From a checkpoint of a small transformer trained on Wikipedia.
Size: width 128, MLP 320 SwiGLU, vocabulary 23234, 7.3M parameters.
Each number is 128 + 24 x the weight over its row's rms, rounded and kept within 0 to 255. Layers, rows and columns count from 0. Numbers have three digits each. The size before them is the row's rms in percent of the matrix's.

# layer 4 attention output (transposed), 256x128, rms 0.119, rows 229-255, columns 0-31
102:112154139093085166093143125097111144099132107156129095097123111092137107107132155135147104150112
100:114157094070098093096103136083099141141150143115161131123104162115158116125118153118150114134141
106:145159078116148152087160126145110101120151119103154111122168173116141117154031136122113147126143
095:146153081111107141142131141123112157120142122135135153137166136163146153102097187155073121148122
105:128180134141120129130125086134110116156116134121092083138165154129103121096164138121146046137154
096:130118158139097144159113122149153119121146129151139106106154115147151081137129150128158112107110
107:094168121107152134126135119085130134081124182086159142110143122126157113135156164147129104126129
091:116116121163154131143127115090129161149123120145156125127170167141152151118149148141127130160107
106:092109120113145088158125099128111129111112162104094140117130182084126148133113174157155173105101
093:131088168134086133100135150105153145158158113144103138153121129116140149151073172106134119114110
107:182128117141173145115120147156168088142101113135120094122110154102155153134111131139156126101122
108:110116128166110111076126117091112109140100080155097101096098139131105172140174168138154152119095
092:154124158151171123122092121107174148145147113166099172140104128145107113109084143145117103100130
104:142157140121133122127105095136170095124102158133110100168125129119118129062110114152125102136080
104:115092080093164170097109115102143151137128138114080133087112100119144098103155116113120143094151
092:141146110104167126146104142110082126152114148092117150117132127138179150115136164145128137109100
104:095114105103137127111126140172117147079120120151109135139079069134156136131143127112136109131126
087:170088088112108113104082140175109133126185147152117157096153123149110153139127150161128171078104
098:124136156160120148108138123112112173119143130090177087117118101088186129139147142163156117138093
098:109138090088127112118105119122088136141140083125175133146149101129146097109121124144160111108148
111:090139114150124088151133157129089099132124116168143096130112136110082118106140093145154117137114
100:112107141160151153148114135097141099168132148066137099126163144105118168126085136117121163140098
100:134140153161130125139120142137089119159161127123121118096134125187148125130182107108103106121160
097:144108098129152121113092111137097116140083160102116129138130108147133126169129108133163144145139
090:149093141129156100151151123094120166127125123151182175104118198131095108119156152129099097150118
095:145161129110122129094161147140090155163131117112157104130109128133102106129166144100168144087146
104:151137152106140109169096129159128140091144117105114123109134147170104151144093111127132137117129
# layer 4 attention value, 256x128, rms 0.0814, rows 230-255, columns 0-31
084:143132163144118140103137109123110159144087145138085150129111072134088137113150102102129099121131
100:122123150129142108179078059132089117117123173145139154113118067095136161116170159136144157125125
089:146141144132146126127149092114147108087137164074107194108144138135122104109146130152114121128130
087:137124116144150127123088119135085147137154150108133165086091121116123125133142114124116106127129
089:131122090156182145116155139124121169131151179103107121125110123132116132134092140155140119135110
098:109092176085129150145123140123149114143143089114114131151126106110132182106119099095174147115111
081:123133123083120126126116136122138098086155147144082162112130144089098119098140112154124134145162
097:128111166132135099124095139093104125106113104139147116124119087140148129122120130113125117171108
085:152151112152147148165143100132148132136142122097122117130135160137094120109091108133125101144125
098:175101159116153149118135070098127109151123094142173129093142089131120108170116152118175128131110
092:083134108096120129136124161141097121085172140106111140159122099098141121104104114067094158120067
079:148094170152122171153157086122114121122107107115149099107152106132173085165094150108160141148150
093:126119105148154134148137093114080126111145082145117138133138135148121135144161111104144104116111
090:107156137101150141132094076159123183140180170097159115110112150137125116117116129134139136136161
084:139118105134107073128164104110093110093139161136103150088120155139105118130114131112117149136186
093:145172156136128138098133118127137129185104130090135116116111148138106154144128159122135116077142
084:139133147117136148147157120132093105157108155101108160122133088156098132136138158167134088123149
090:148143088113139093113097161078128123145087118133144116103141128137105131160102074113132104140123
088:113118132135166138129151141098121138120129169125151112126115158134105155147122105082098147162137
086:137126101133127122097177090148097097130135137113149122128133134162126117160117172151124139130118
087:143151121109140067134105134130096094110141131180126111143121147095149100090155151101127156162100
098:105106058099141141135128115120112119129132169150117180146096149124114135072135133136122124105126
095:152135145168089130189159173153119137138110172132096137129105146102083141099106177116146084126127
085:084165121116107142096101155155152132126151155123136133141162136131145139147087104142159124123094
085:114144120160150140112083106113168116176139181166123140121101114132137135138160128149137142112126
090:084117111141161141095135108147124152150125144110097118140139158121116111137100121123141143108125
# layer 4 MLP gate, 320x128, rms 0.139, rows 0-119, columns 0-31
093:123162120116129167114156100108110127131161078139144095112117095108114138113121126076128097109149
090:148129143095135164110120116123108149122154148123137154131127170152140147123166151106145152088129
090:119135125123082117106120124061088111122129095164156169117112116144123141067162166172139130105136
109:103151121088169110080140132110123136110151129163142111169154122151107116130091157119150121137129
102:123151070131100127118127120119167130095111164129085127162120150127169091139138168110120148151127
105:125124164122194095132121137105100158149127130105135117143161144096122144118117108133137131135146
097:093140116148107136118152106113079087137138111093166162097110128100127101139156124153107102175144
094:101168159139132137153115121159156150133165152135137169096133141099163107097113126147110108146169
100:107179091151143176110091149148135094095182120137138151124136102156167110116087099154162130098132
098:123140110113126169125110128114152170082150144101145121145114135094131137136152106157108118109087
098:160129142110116130143136150094156161095159136100086127103140151119104087144119159101098142099150
085:128111146161125168115144136160150117128102125063107124090130123141145128130094151115126127138081
103:139128108133139131129158148098141103136121116135100160121157110134122151148122094142088160130107
102:096108160113122136160130126146131162128143113085175079129118102114147124138127145136116119135149
099:123094103105173114064142094130154139171153140117094111084121107160113131121159116132094177109112
102:159123112132137122129130165173120161161096141128111118139128168121122156149118168119129193071137
098:116128135117114153126128147111139132151110138146115154093134149122122136110163121116169165087161
095:113100152109122122102123162155102098129132156110153155128101139090158106154109122139132148163115
102:130115147123145101154120130112126069102126120146094141117138135148156146102140094144108136125152
096:121113136122116110149133081132104126065131092122083142151151118106182097071127126101121159160170
097:151149130118119078119147106134146119119126092150131136153106142151087119168104130140103117155138
096:133137112105138142100130123126135128138166150145176112166142159117176120129145138133181152147127
100:135124143108097125100116124139116121151150155082102160124105179140176119107135128129108156124092
100:143109105114165121138129160132148127152069147129109132115115112164148108058162131113124137131113
101:163118118107154129123104101136138144104073159125169138113121168148136090117123117134150124104125
103:135103098102121126095134104149117103084095093146126139113120145080109134125121186140080129146116
090:124129123166090159102130094175125125115162138134131147165114103114134095093145131178147130133112
096:099113123137151137104166096136152154124144116108106178112096129142139099085129135167102117106109
095:124144097134131135179136082136156098132121124091112144119129075102127095114133116141120111157115
097:139123119109175134087173107150170163148130172138153105149145138132138140112130144117128097109108
102:136149114104144167133130124158136093147118146123111095145087094172127150144139178108173114105156
104:164149136091127125151134185145050165099135118105157095173125140089112127116127138121114126089118
107:124120078126187184127147154127127117117109122141121159098125158126091126093114130148104114110123
107:094158149191141131122100109134164153096170117130122131106123084130123074136135138098144140109115
103:141140123148160106116156126137111184142129126181132161107107105116139127073114099123120123094107
103:138113149158160105136128115138125110155132073128112103126105119158164141152100127141132172090115
099:139098133118167156123106168151114119143125145121116142104098140138151114101159129124102099107164
106:117145143145064135150110102092145114139121127085099112164137085091102099143113124174124143132105
102:106150167136159135141143116141113148130072143093115156120131182091141132123160153147155115123140
088:106100117132149158135129164124143125160137169131155135113109140137173111141142140140125160099163
099:059142130097098099112151106090138140135123111100090139103116118118136096098135164121141140133132
100:120106100138148118058168108115118120167114143122123091102153103154144120140172148138136104114161
115:127103152162164141103134096090145155156100124129118147157122122119119092121141177165115100088144
099:150153113139123174128075123124138084150100170136117167163121136137113108108146137119136123132144
104:119164098125118102108097102097173138114112133136124149130119140170128118129116120114117155143149
105:095152129134136131134151155115144102112129112163085116135095112127158125113122098102104138125085
103:113120078149141140134136120098144126126081127144106127131107117144141112156111166159134111104150
109:144132095114133133139111153132131119139135158098108132120125170157140151087146121134156159122123
097:158137119146099146094158123112118116151178116111140134135156137128083124189132153162135144121119
098:116111114123103126116130139189123164092145120113090138159094112116119108116118127144127154143134
106:103137116130098086152161125125106174149100123106127115118155115160160167139131154135109084109091
101:135083142139085132108130153130101136131130151136130134095148088143107106099108148113159103162108
095:099124136191157121097117166135136127102135139128111132106127146090142107106099147148103122161128
101:156120125108146139161183116128169123103177170074137087143120096116095140121147133080120088129113
097:141081118116144151159133139127103114115159137114083148135083125178127117102146084123140118084106
094:136132144131123160151112130135159095151138145133139149090134134152115138114160130090138138141137
091:126107132108135090140136098185139140138152129119079121186164109111117142160151131134157172092117
107:159159080127142157142159146121101142159106140106110162104121076132098136151102117147126108167134
099:131068152128147112057079114134104138147115153087080119158129116113098152130110087128111148154128
103:113121080108113113125109148163121123120120127163136151125128109120142116144154131159107129131136
098:123132137126142122141078127129131159176141152121104189089125112112120135121100137138118085144109
098:076125167116118101092124162173146117096155110107094119133097094135123118118168138120151169124133
097:160145127123157157137116130129140173079116134128139085096088123144109116146116117137108160130135
102:131090110147097167147164165133128102155076110134144159117096115131135142096139147126083091157139
101:131134112085100172125145104119100097109175141123129194114119142115135093110147109108152116122142
098:125129113144098105190080141122131136119122106152111133146092159114092156094125130143179104174101
099:150089158118147125088138097153107116124153171123103094160115156136106147088114128145072125115100
100:159141142139137151159159119097100111174162113127125138099173142126120140099082127148134141087136
110:134127081147141125134103087059117186188121132137144116130149133136127124140142089095143153177140
094:144101114093085139109090165115118106122131142146107151142113134110092131155134158129112176131127
089:098117145122111162132140158099117163164091116144107113129119130141074161128117128129123085136125
104:136157150126098161134133149097127123117139124151094168125119117189128105104167127143108111120144
097:183134151143136150150068176173101104113143154181135129069147114154108128159111101149134112160128
095:145125124149150187091134135141135121124118151109071103073112064109119102132127160127124120105158
106:129121109098117156130135104155156124137110143104109135076113151143129150127119086138111137132124
098:152122111135098134125117114111120135152133156150123085131125130151148138114082133187152151104123
099:117131089067132138097114114174159159120120118105132134151101154129127118094099127093114102106118
099:139146138096107127109119126123121120144144178067136109106124092089133132101128117118101112130101
095:076144161153118167133133139125167182119133127125111122113163151155134110119111163140148135114069
090:099135103095153121126128130188154106144186167121110131155110129128178127107137143152118120132129
105:178103092118141153109121096134129144106123132165127156104111153177132151135129144126141122172131
087:112130127108132119151131131118134145155137171124092139113140097146093141098132141086136109121113
097:132095124163183097114088099137134163132140125144106146134119094083119149131118117174144090132138
101:126150131133130123157079151147147134062143144122103126090147113125086145138089114093085116099159
097:127108115152165137121128145099137155161107136087112082114126146136158127163153112146116124085111
107:133140103132096150164125106171134145135182147149107117097121150106115128124141150121105126152144
097:103151164161109107158162105098109161163157137125130125103135163134116161120146110137145113135116
119:095103142167148133104150162133176128126102159151113127104140164143110095105116138149158152112101
100:148109131106124128091125120128112129111188090124132071116161089111139151147129146112124161153121
101:143160134134148111157108121143073107138128114142132160151146102149093099140165155122107138127134
102:153118124188179123131137105103076090149114156078147138141111097097108101138153132106154157097155
096:146152140180142080112133115107161133112169102134134089134165107111139137116116093108102177103098
108:153111169158163165145143156138125153158128112119117101142135103160141159125164120141119136139149
103:127147090068164156121165145164119116141174135103130112140133108124088089124150106109142134117081
099:113116145170143141163153171122098136118060088160099120107128091110154109106102173132131113154122
101:113122140114129106149109126114168154135156156134119093131140109140137129117127143156097109143090
105:088188114126110125123178140133122121148145115130169170108128144096162125137085120105128117128101
097:092187123135152154123133137134121182103145158137165103150126139129126132110135144136108144118131
099:135163190152149156140159096136169116131116151094110111173157172083128120167142141130154128121116
096:075134139113179139104101138167123075126094152104097158132133161145127145085167126129100115121150
103:078148120153128132145144112126143122147149125113092135115170139180138108092081102083125120116109
115:130129153155134139117098110140119100144096139147159108122180096102168112085111118164120125163124
112:139077193127181122099120142149138099123121158106098116130120136109154127111104149117150146159122
099:126071132107154127146137124130161088119082165100142152125120139171119101129128175170120141151113
086:126176119153146126151123145130143119125114134145141112097134123171101154072125121118153150155125
101:136135153080148135135127135128116083145165124083112097153110134145158108149133141118083107122169
104:128104147127125162166107100116152149119109111169124135115114146109119092098113079089151113114150
094:145134166127143153154120132154103137143103113140087158141138132071171110143099162119159136128088
105:144141153136151118154144115157129093149123123137145150126114152127139136156143178159117126104114
086:142110063127131104118109122145134099115134099138115125127147167139154087134122163138148123129088
098:137119101129158190120146154165169112121154113079153113107124129148156106138136129137102134138163
114:170130111105128109154158155148096126138105124132095131123148155140159148073069127111130142160106
096:152144130126153148099115099138118133119148138095078143116149103141131102139136150160145131128168
102:106111152132135168142137103158111109124174092092101150123116128111116121159153169153130119111139
098:132145095108146125155128120103122130128141136189154108116169101145142091115160090162130107098146
119:141149150090128140186128152114137100171126144130161143164115166129109140147125126145145102144153
099:124107128099160174147104136156154126122151126136113143139094144114137110154145142110137085143137
116:111144133210148179136152126109111129134164129127133144103132118134111129136113140137142120124138
099:106134075177145130120124087087132089158133105100147147106094150157117125109147136115156148159106
098:084163121165156142160124141133119148099137101132159176123138112106115117155124143106164106135158
# layer 4 MLP up, 320x128, rms 0.135, rows 0-118, columns 0-31
101:130158104130124155112159135187110116114144094123114143122128132128137123161126136120157146153106
105:145145150146136144171127156149105135119108114157138135134154134125150134095142118185162120127120
083:111166165133114115117104137113134134110173101144165115102137119172180117105105104147116167111141
091:115150132105080146105140110104159117090116143147125180124105125140146098137157129142144137142123
116:111150099118112139114154120157131098149153137146121122126095114134106139130059140147136094074114
098:097116112136128102144143106106125119104111099144120138167113175123136163145142146171149100120108
091:129115105136092151144060105093138124126100113117135143134152156133127071138079093140100145123137
095:116106094141120194160092141106137138103118165146081132129152158155115137081116106137133144133110
095:110112131109125130162081130146131099094149130155146106126122121093148145129144157150104118128111
103:121150173093096147145113117162119165095139086120087109137153169089136130127095084109140116108121
104:117138135112124113185140109139096126077108126142106107133143098132162101094085122166134179110146
092:119156114117121096122137109117100126135149095136131084113101160129139125143140171153141116139095
098:162153155142131094111101147126128123118120079151133126110069129140120160118155143124120115093094
102:132138161148151145143101127100123154121136124155093092111141123120124155163129125119130138124155
101:088081098109111101120170104133089131193117171129108138167123130108130104152160135121110144094142
100:109115150107143119131114134165151140170112105133113107126105138081160096152119111117108147159136
098:127200111142100129079125119168100103115140100112127096171122100113125179112144192086140150116116
110:112143122150136116083075147151128158146134174137149125162129116110138122126103142135111135153097
096:127144090161137108133123150134173140094138154152100110117105113133115123097122107092156123123101
089:146094104107122119142108096132110117109132097103121153140102156176131115125139108143135121072133
093:094140129149125141105074164127104152102160154112143114134126123105184099100160138116162124112114
101:175098147103141115180147094153124096138121117133125150127138139139094129148104125169105136116150
105:133177158111124113150120110167143110139146190091091110120109160098161148126097128120143152106140
100:105101175108119122122125136145082128082150130125141113127135113174144099131117129117092122114108
102:122112167138151117149164145108161140134159144160113179089141087188129142107122148154119099176141
098:120095127103128090133106102095107172164087112112187160132133177157129150113136122165097139148100
095:134167158147128154089138150123136175128142126154136127105103107109167131088193124087160123111126
104:088111139098104111153119118078133125149126109146091109137121141144157108071116098102107126153160
093:132099130118118092094133132180114144140128108116158120167092152106148107145130093109152135163103
085:153141152143092131142078108119161127116065136083172139114088151079131101122105122141137137083167
100:105160135156131124081129095159157115105148117114140098121097104100137130154114138099159128104088
097:132118119151070132176179111095122127149173119090124128143124141081163136146142138134141126131099
104:139119126112135084144119188132135156132130129156142127098147158134124164171101139142131122172152
110:112079141086144076134117117115115138161109130137155087114155093093139138073108097131154115124098
110:084179138131112133114082117164111148142165107185167115137104159136126122104140165120115080151136
098:140065111104127115142113129104129141134150112147157136156149107098145147114141125129140133110155
107:146123118104133127143099155110127121126145166146142162106142110182090105151146114150088134127122
100:153117135135154126119106116148146135158155152116148094164163160099139189125122159172110118145099
094:130135109128116169102114104093150140106155119149126148105134136154140147122088118096087156117096
098:108106138127114140126109137100103119081091125120098081124129126101123129164137130114107120145144
083:099117143082096157118137074115117163141123123100077142122138102114145111112141146125168123080158
096:178135140138141139174134128116109129105125102125148137162102150139136124138128134147109093142189
106:138120079062169116137157159100121142097151097152111128152099163130148107108126167122114138158170
098:143066125130138118111096143126153121111144176123157126104130130157150153085178128121129144147088
084:115140137133172129093115151146173122107138101145141099173131156121110160145131149141142147193185
104:184184129134146084135097159152141070115148095125155072114142164124153133113139122126129140123134
098:132129147083143111123114141132133106087156136113137124134122100077122144141158141139133098137135
107:142122149163160132098107123134122114127150133163155126136152134106148150100117100106148151153093
107:107144103065117201117149136130085129116145140122113109141140113138103168151191125096087145125134
108:141140117141128150137141117128144084092148137117130113133071103169160140140113134174120137097172
104:107096155159125149159140135112138154106133183086130119107114112164078179129131086143110069130146
104:132132116134139174130153111116152135116112128117056137124153094136139121129135129145141137090128
101:147104102129154150098159131167118137113136116120108114082094141131132129141143105095136138089092
105:118130137141103115095122159163134141092083117145126161099129134087123108105158129108135132139109
092:166176130132166116129123157087138124124112110105079111074131106137153139148150138101091153131145
097:106108168158093135136136150113156094152153157172128157097120144160103154146146144119133093146119
096:107143144109083159138163128147107149104131123141134105151130148147125166127109103115151161128097
096:130089112111127126122128162118139165086127149127151129102142140116125150145106095111145145175102
101:148191147137136154103144114138156159096118122099129112106153157137155136135165187089145114075123
100:170120181172126132128125159090104149138116132120135082148150131145133146091157146116134118130111
091:123130097113122123163121069116123125142107110151137159087143134105127128095129146098145131196131
101:129107166134114102114167085141155102143151105087104152103118116098130102108107174108120161120146
094:139147140145119177126116118142125093149160134100149144170148144108112152092097175092123096105140
105:110165144172129140121164115085157117122150142148111176109140127153090079096149135145118152119166
106:134097143152147089118132143142134138118061116133132091113127115088150105131111136141105132148107
092:116149106161115133150132060103147119110140152143126112112123138126101117119141183112122135131126
100:071122107068080178167080100104109102126139102125107135135146127123111117128141122143138111123143
107:077134142169100103143123103162195125147169124163125129146108118138124086106137113136141127122133
110:076098144107129131144110156100135078119123149136101116124092091074112128150098116138127149140133
109:098144099126162177124111078134108101137090159138134149125152152147147145110161138121155114154123
100:145104121114125112105129153127137133133103140116129144087106167100096123141126107098080118159108
101:163119124158168160143129125169111160092126164155092132142160125142112126152114116121121110136125
092:135094100096115147136130138139137096139158152083121101081125169129063155147089092104130148138149
092:128134113122109165108092136120123142147121161096076125106084138119117135158132132179087126118117
103:158145146116130156114154153137126112120124157083118107131143092102135125093086129105153123118132
095:132179124120121091116128095111139123157109155089114127131151136144099166139102145157129118095189
098:138136093139117099103141142110130120139117108121151107110183171171125130152090127094142153125121
088:166092128116136143137127144151157142123111115130076148133119130162140142112138134157108094154114
104:161132188128149122154103122160148106091153108135163127148139111126110149149124122123079098118106
087:200084107123134113101130116122141135120116113124145161121148124135079113143135175095077145097123
100:161144145127124170127147123099082194141138122149146120123149114122126120127134136126170121153147
089:125139121167125131133133145156107119111114119126124118114116115127147142161164112121124152151144
096:113131082113067169182167142126103163117182142129113117123112131133098116101123086120160137133148
089:145104137162124156121180124134131112179129120155112107158120137125169066147108143105141140087184
100:110124164134126142158164140170065128108114108096107135133147162118093119148131158146126195075120
096:110099090151129156133145145153102144085109124104151140122094130098104148152088142136158122167059
095:120114147133105099130109141144099123142164156154139122132161172157137132096132108145136104182111
107:150141105086125153114098152146124119099164133099134108086116122101148123084104121154150110114170
088:125117154103159151117067117142207109120137166076094135137117112101144115156140134121139088102160
103:111135150130098091111107103100120132115104087102138100110149148133119129083093130155126150120164
103:122137129126121121122130083073103170143118155103131114123155105100125117150141114141113130123172
099:156140129063140124144146152132138142106133150121132116104091134152086128123151143134122118132174
110:116156131124155124086116137138145126151134086095103119149143142136154125110106102146129124123121
095:154111164094106119115116109138133133122115101110127121131147117122145107100145110124136114141108
100:140136176138120080125127147121077157136111151126109124097115144154133152097117125147145145107111
091:063135087146076108113126122127111120101119116157093145058113120111117116113109113153171159110154
107:134133096122141122142159132104141099127111137153108167124094139179134112133132130131139120171128
094:119139147117118139157125167099115156144162151125096094170114134129158156128121076137152173095113
094:115114114101164128146106114106075127131080089131148118141113085146092150113136138130128121095138
104:106136077103145136159151127124122105130133131127153134093129148153120144164106105097119135121191
102:118080139144126090115170150098113155137119114102131164109125116145097110105106128101130096093125
109:140118134106132121132103134150118112146100094114194176145189167119124116152084127145112078146137
110:106108137094105071130113099159128176135145074100151105135125131138165105132157157162101116150127
097:105108097122128108119096137134161156089137132130104146166106142125100104117138148118147111105070
111:135117097127149139138137145148121103112113153132143150097094165121152118139105147110092093137110
097:138110143105095156136103130129109150095109116129087122108122105133167080177181118107152098139105
099:146140140121126148167162124106144136130125137118117153126109097106134116147145122120133131101154
094:158120206089110136121117147122147135091096156115141144156181126102139086130108135093110123080132
112:151155140134159129137122117151143149154157133141160143124155153135125155123145125148180160122120
092:126097119126149154130116149124164115144063126099073156146115121126125134113149150137124106155136
096:143095121132125128174130140140092114153078139152126134167132089125096142057128168099161130141141
116:133134144136168105130171145103131149112149107120167091129107134123164130127182122111116150137132
111:137137150114173179115139148142142131130142157089161146151123127109101152124122149150091133130107
092:126107158155133112118125100164141126094153099147123163127116113136112155122109137148134114120169
101:083125127136121107139121149148167114101123118145142120139118129130144122089153120127151113133116
103:099126127114061100121124163140122167114115144165113144120149116138103119103093089122155118161068
100:128171140125167113141151107138116153130116150129163127105135112132174173105131126148119143118138
106:107126124156068171135158130116161156115125177168086146111103143122114161121161175143158115132171
110:169115126143120116105112087127143157146109119123127102176174085131099115143087092122168141148112
# layer 4 MLP down (transposed), 320x128, rms 0.111, rows 0-118, columns 0-31
094:148137156170090135147106155123133096136172124138135105124090113081137104108138131105157136109184
105:075099110158129126149141133118138137104096119106119127118140108132117132113124132122149163096122
089:122130110133076149110179103102126140129127079158101148134121133131122120110147138117091115152093
115:079138134105130137153129107152123119139150149149129129125117117145087088158167112103102158120124
103:081125118115131133135136153123111110123182149108134106174123125109147096161125126126101129119108
105:123104105166163096106161165119102127098121099136104136107079110107132172073162172135151112117140
103:121114193126112081106156149147138152119147134120171135111088128132140114122166162165118127157097
103:130091155136166101126163113130171094197181137147155120137159116145100110164132159118159133147120
098:126086100139141103113114114103091132155173179139159165113131126099131167123131138094175126125120
100:119120133135093103140119093148138139159158128158159073143136145128126143171141150158099116141102
108:095144143094166081131139154122145126135110126142143159128115042159141174098095082136137133099125
097:120121107110156101101138096131127124119097119106116141126109110139170124154129141091124128144129
102:116175118152120132129111151157139161141160131176100155136132181153094103139159113103141112135084
095:152119200073152117106106131185119153131103132125165136140101125117112113134145109074142114162116
103:110134130121127109145193101118131126184104145163112118128107134089097152123091119141162160085183
098:143145119174118148119117084111135110116133130111141170077143096138114137114118135128105124170143
096:148140143131153129106159124101108123107147160147108111103102148141101138150132084124159182126160
112:156090164128143059117095110140142173112170120081141163135112137116138113130107154172092104117127
102:151151106104125081134120126097144125108156086115150130133124131097125157069137153149105096117118
094:159141139116090104117121070133140133097135123124121154152141120116124094128115120113131120113148
098:127087101077138066116114112128146108090082099124140158143115152120150146147095091157102118132165
102:145128098148103112171095132110150124118090113122122130124150120127161169169124129122128180114159
107:138149148134148153158166144107141103150109173098112095135048123132122152157126133098096129134123
092:129160104121154148130093088113120179129179154126109134138125179078138143168149173172119138126119
112:157162160139106103191104115155138130162168157113162117120174124150094146123156171112120076145095
097:146146130123140189112176151113120125124149128139101125151146132174122155135111113119142128119109
098:157158123147125163120169136125156155144149106146111127129152115145157140133148081130111153122156
100:139125104087121123143144107109177149120111129155113080155157148110103136128084133105117202148150
100:108109044112134087100110155140152141146177086133152159153132104112136126107110146096122118130101
096:124101121128112107144070127131101088107144093142135139170089115123129133135135121154152135139128
102:149168149158115169106108127136123109132092074119128119119085089128072119117095128120155135139095
094:126148134111134138138061129115131107139121149145145064132154120151154100140136155133142115110115
102:125110170127121096133077093148153102135078148188146098095130086147119092123163118164104144100107
107:152096114105116118162119114165131091129165132098130111145151169124120127151116143169126125115125
109:126175121132132149138105133144126114116108137140156159102130161120153078107106121120107113102192
107:150134099169160153125131115110119110136129129162100122111090099158174127100114122084110125138082
102:126114109152149147117167133150133111135160151162159102132142083111129086188129106141097119096113
102:153082150129133122178118099136138127136120129121138143080165118122093101154136122148147089125099
099:138090127178115118147127114134132148140161108134108105115155117055118109148116084074110148115110
095:130138087128111151074146086097121110088140145140095137094079100138169093094111102148116100158088
089:138134118108128139124156113127150140136190059122115132151147150137144089124144141136123150106145
097:120148071114118117108139127128104134138080140131117111134157139103160106123126147172113137114088
098:136095151147164112120139145141124135166115116121106123154130135132140152151147100143108114149125
097:143096143085115130114093134124130135158099151138095108142157103076130106082100134123098125175120
093:131125126094136147129078109126147136155114132135155138108132172141127112132125157188131091140139
099:115154147114101075156116123100094102103179122140110110159177130122110164125109148140121137110132
099:117134132130127126138077097125090167152137141146132128127123127132147142141138103182142105137130
107:135120112116123124130141118122125139150123118151108103132110144132153141119096114137147159166094
101:149142142138115088110094109114105148126162119123076116122128134130118153131136145112123078125123
099:079192128123170134129158165138098111123152126136139121111085142136136089133142138168140097130146
095:121136111156122102123102118153121142124137115079077110096148123097166143073112178110107159069104
099:127136106099094176126189107161131109151129116096132121131127104132155102088118153126155133127111
099:069155109122137118105144147135168115129125121114131096128104121117125070090131138113128139123155
105:090097108114132130099108142151097141116119085135134193088132073117135099132140136116139131110168
094:162096143132148186116130152105157159127142149127071131121134136144074138103136132138133147118134
097:115119118138159137121150149098104123097142119109149122167121139081101117103158117155104137144115
095:112161084165176130117105137117123119150129140111133151107132121111137134114132108114123138116076
107:129148118108160123140153100108126137121135129121152109148152086081154130123144104106124100124154
094:091098172109135131084087119197116124105098093128129174128140114137089137099173100126109135143146
096:124138102096125150133076066153122120135132134139153150097139101131166133134107090137118118154084
099:102154176073138121159168154141110153162106094107103119130145080135104125113074098118104086145105
093:168131097154135146149137129146164129131145168127121084127169136144091134141130163140097094161086
099:137127128089131130155129166157141144114157124104113139143141126105127125143128135151131126110147
100:133106132143128155152132146149102137122143094124114165156129149151158142158131071117109097164093
096:151109134095134129104139106162141157081120175145087123129107127139134129120153124130104151096164
100:150134104124127120115146123128110117139138132144142122091138093126134087119171108089131129072184
098:116123108141169082129150116087152095124135098146145158133093134112132093104098136137128186124126
101:131167169157128121177088106114121081145153157160118166104124140145143160114118111107110114107143
097:103133133140174132101145146111106098150129150126117121113155163137096126088151170149136147072124
095:137137153119103106100155174120125175148139106141135129153090096087130136144094129137094118175123
099:135106105134175130133062109110151135115151122117175132125113078134138139098113161118146156092133
103:149115140141123096170143111131136136103121124181122110107136112100069138107117114136098135118128
103:132088145154109076124134125085156128185151112121137118127115141117121121153121110110103137113121
096:121136099140116111116132140109138101145092111084147100127103094169149155160135091183149089097119
099:142127175131105115120112116119147141127126143070145160146118082159149162127099111101103126155074
103:122143126124070142114146134099145143113117167091088077133169131085105139143098166103119128100111
095:149148147119174150150112132176108126125152162139106099107158113147133119129149120149163171162113
099:156108169132135113141114130121114125137138113128117096137105099092102108111122110112116144134104
108:151143193126091124145123135118155132102136115134110136152116135133100145145136114118088117160133
091:109109165137111102133131144136121088121075111094145100112180096158131119115090127072081138097133
104:095098112185152115107131129127132136106136132089166180127144112134118112119141112102151126151133
099:115130107137127105110128088114125125121174079109141146107174113132131156148148145101143122121123
101:095188134138117144145166160133130107149137167105103139153084098138142132125107115095185154169104
102:164107129132106162128090161124156158115159110097150111079177144118073077135103177106153099090161
100:149140146152138120164142127148154150118106103139157123098164094106091136097148133126127113175134
102:157135146121113089143138105089132111137075125153126139106166109156135157149153105125156125127127
096:092158109140146119126136142139113110107113101133162122085092121153135112138144106131108171116132
103:151141138094142139074147144147147110159154095158119095084158132159127115100114077159124080086106
098:117123104126152092111161128178122133138135097134156095154098157109116109115135139107137163166094
104:110130098137133127100181112111148114077139076118120105141095176111178137128121133130159122122120
090:111125117124105108131091134120094159116109111134098138123100154140166151142144135108112137113141
088:178150141050107156147097164129110185110155114109120145122095112117104129097127168148117135145101
107:105108138137160176114140170164145137099147109116116144127170136107100125103137109133104121138124
099:138129112134094139086150107161109112125131133126116133120123106162143127122131159095133167124099
100:092157103153085126099141167125109146122107115154137119124156130100126120089155184121107127129132
096:142139135119120136132131130162135147143140112120094113073141100135130140127140146185135129125134
102:151142151110130112117154121148118166165086134135140160178142155131130146110121125119131151100141
097:119141125129103168155106156125097121141143110104145130151148102127094164129148138167203130099156
100:090134121086152099104163111161114109072104076099189098125152101137113143118135154110130143164096
102:147107142126132138126135168119096137116087159133151114068134155095155128162132115116111112149134
102:102157121088162132144145147084099133121118124118172162104142103139119091164135169119075113117116
098:122125137151133131132143146158080141100124163153101155129149160123134152130148107128120098093141
108:125150134106116108176113113080136118171126090129153147102138120154161129167137111149102136126095
106:135103126100109119128162149127149165121107141110162149123125142125125135164152156156137132153101
093:123087157153100125128110102092145121119168151153122137161142088139131126135112096164137134125113
105:169146135151167113107110112148158101116152095132113115103165083148138107082128118150125100108137
098:120118144140105156142131086113128145101110129145117124137142116186099110125126094105154107158159
101:179084150075135112127130138163170175082128107117104160147141105108112127143113091114128136091148
120:086184140137133124142167106110167163109129158152117118143155162140123162148128155135138146096101
095:127127110106145151112129136133178107137135131135131104126102123149131110102094170118145160082164
104:086107132120162166115134137184154120111148139158138129134158117052096123120113146125153134107120
108:125121131120118143124135131124135125134101109135149161134141107161084148132122118097116090087130
087:115117112141138118100126104124130177122149153133095124153135131137157090125115113140087134134103
098:106131127146109142118110150133088126168162131139102107116109129158127069140129148140119143115090
093:145110156173132130122119140136082123149128133084113142103094113133145189120107159119120148147143
106:127098090115122158137089120136143130130139116196172112136171121104089134152125155109134139135148
101:116083169115177105146114084124083099153122150174088130141116137094113103098114147124108096111109
108:132167150131152153170099092179097101138107103161117155107069100154128121108145107141161105129122
106:169151119150145107153093119145144135107135097129107099101130198110120131153072126160131108103125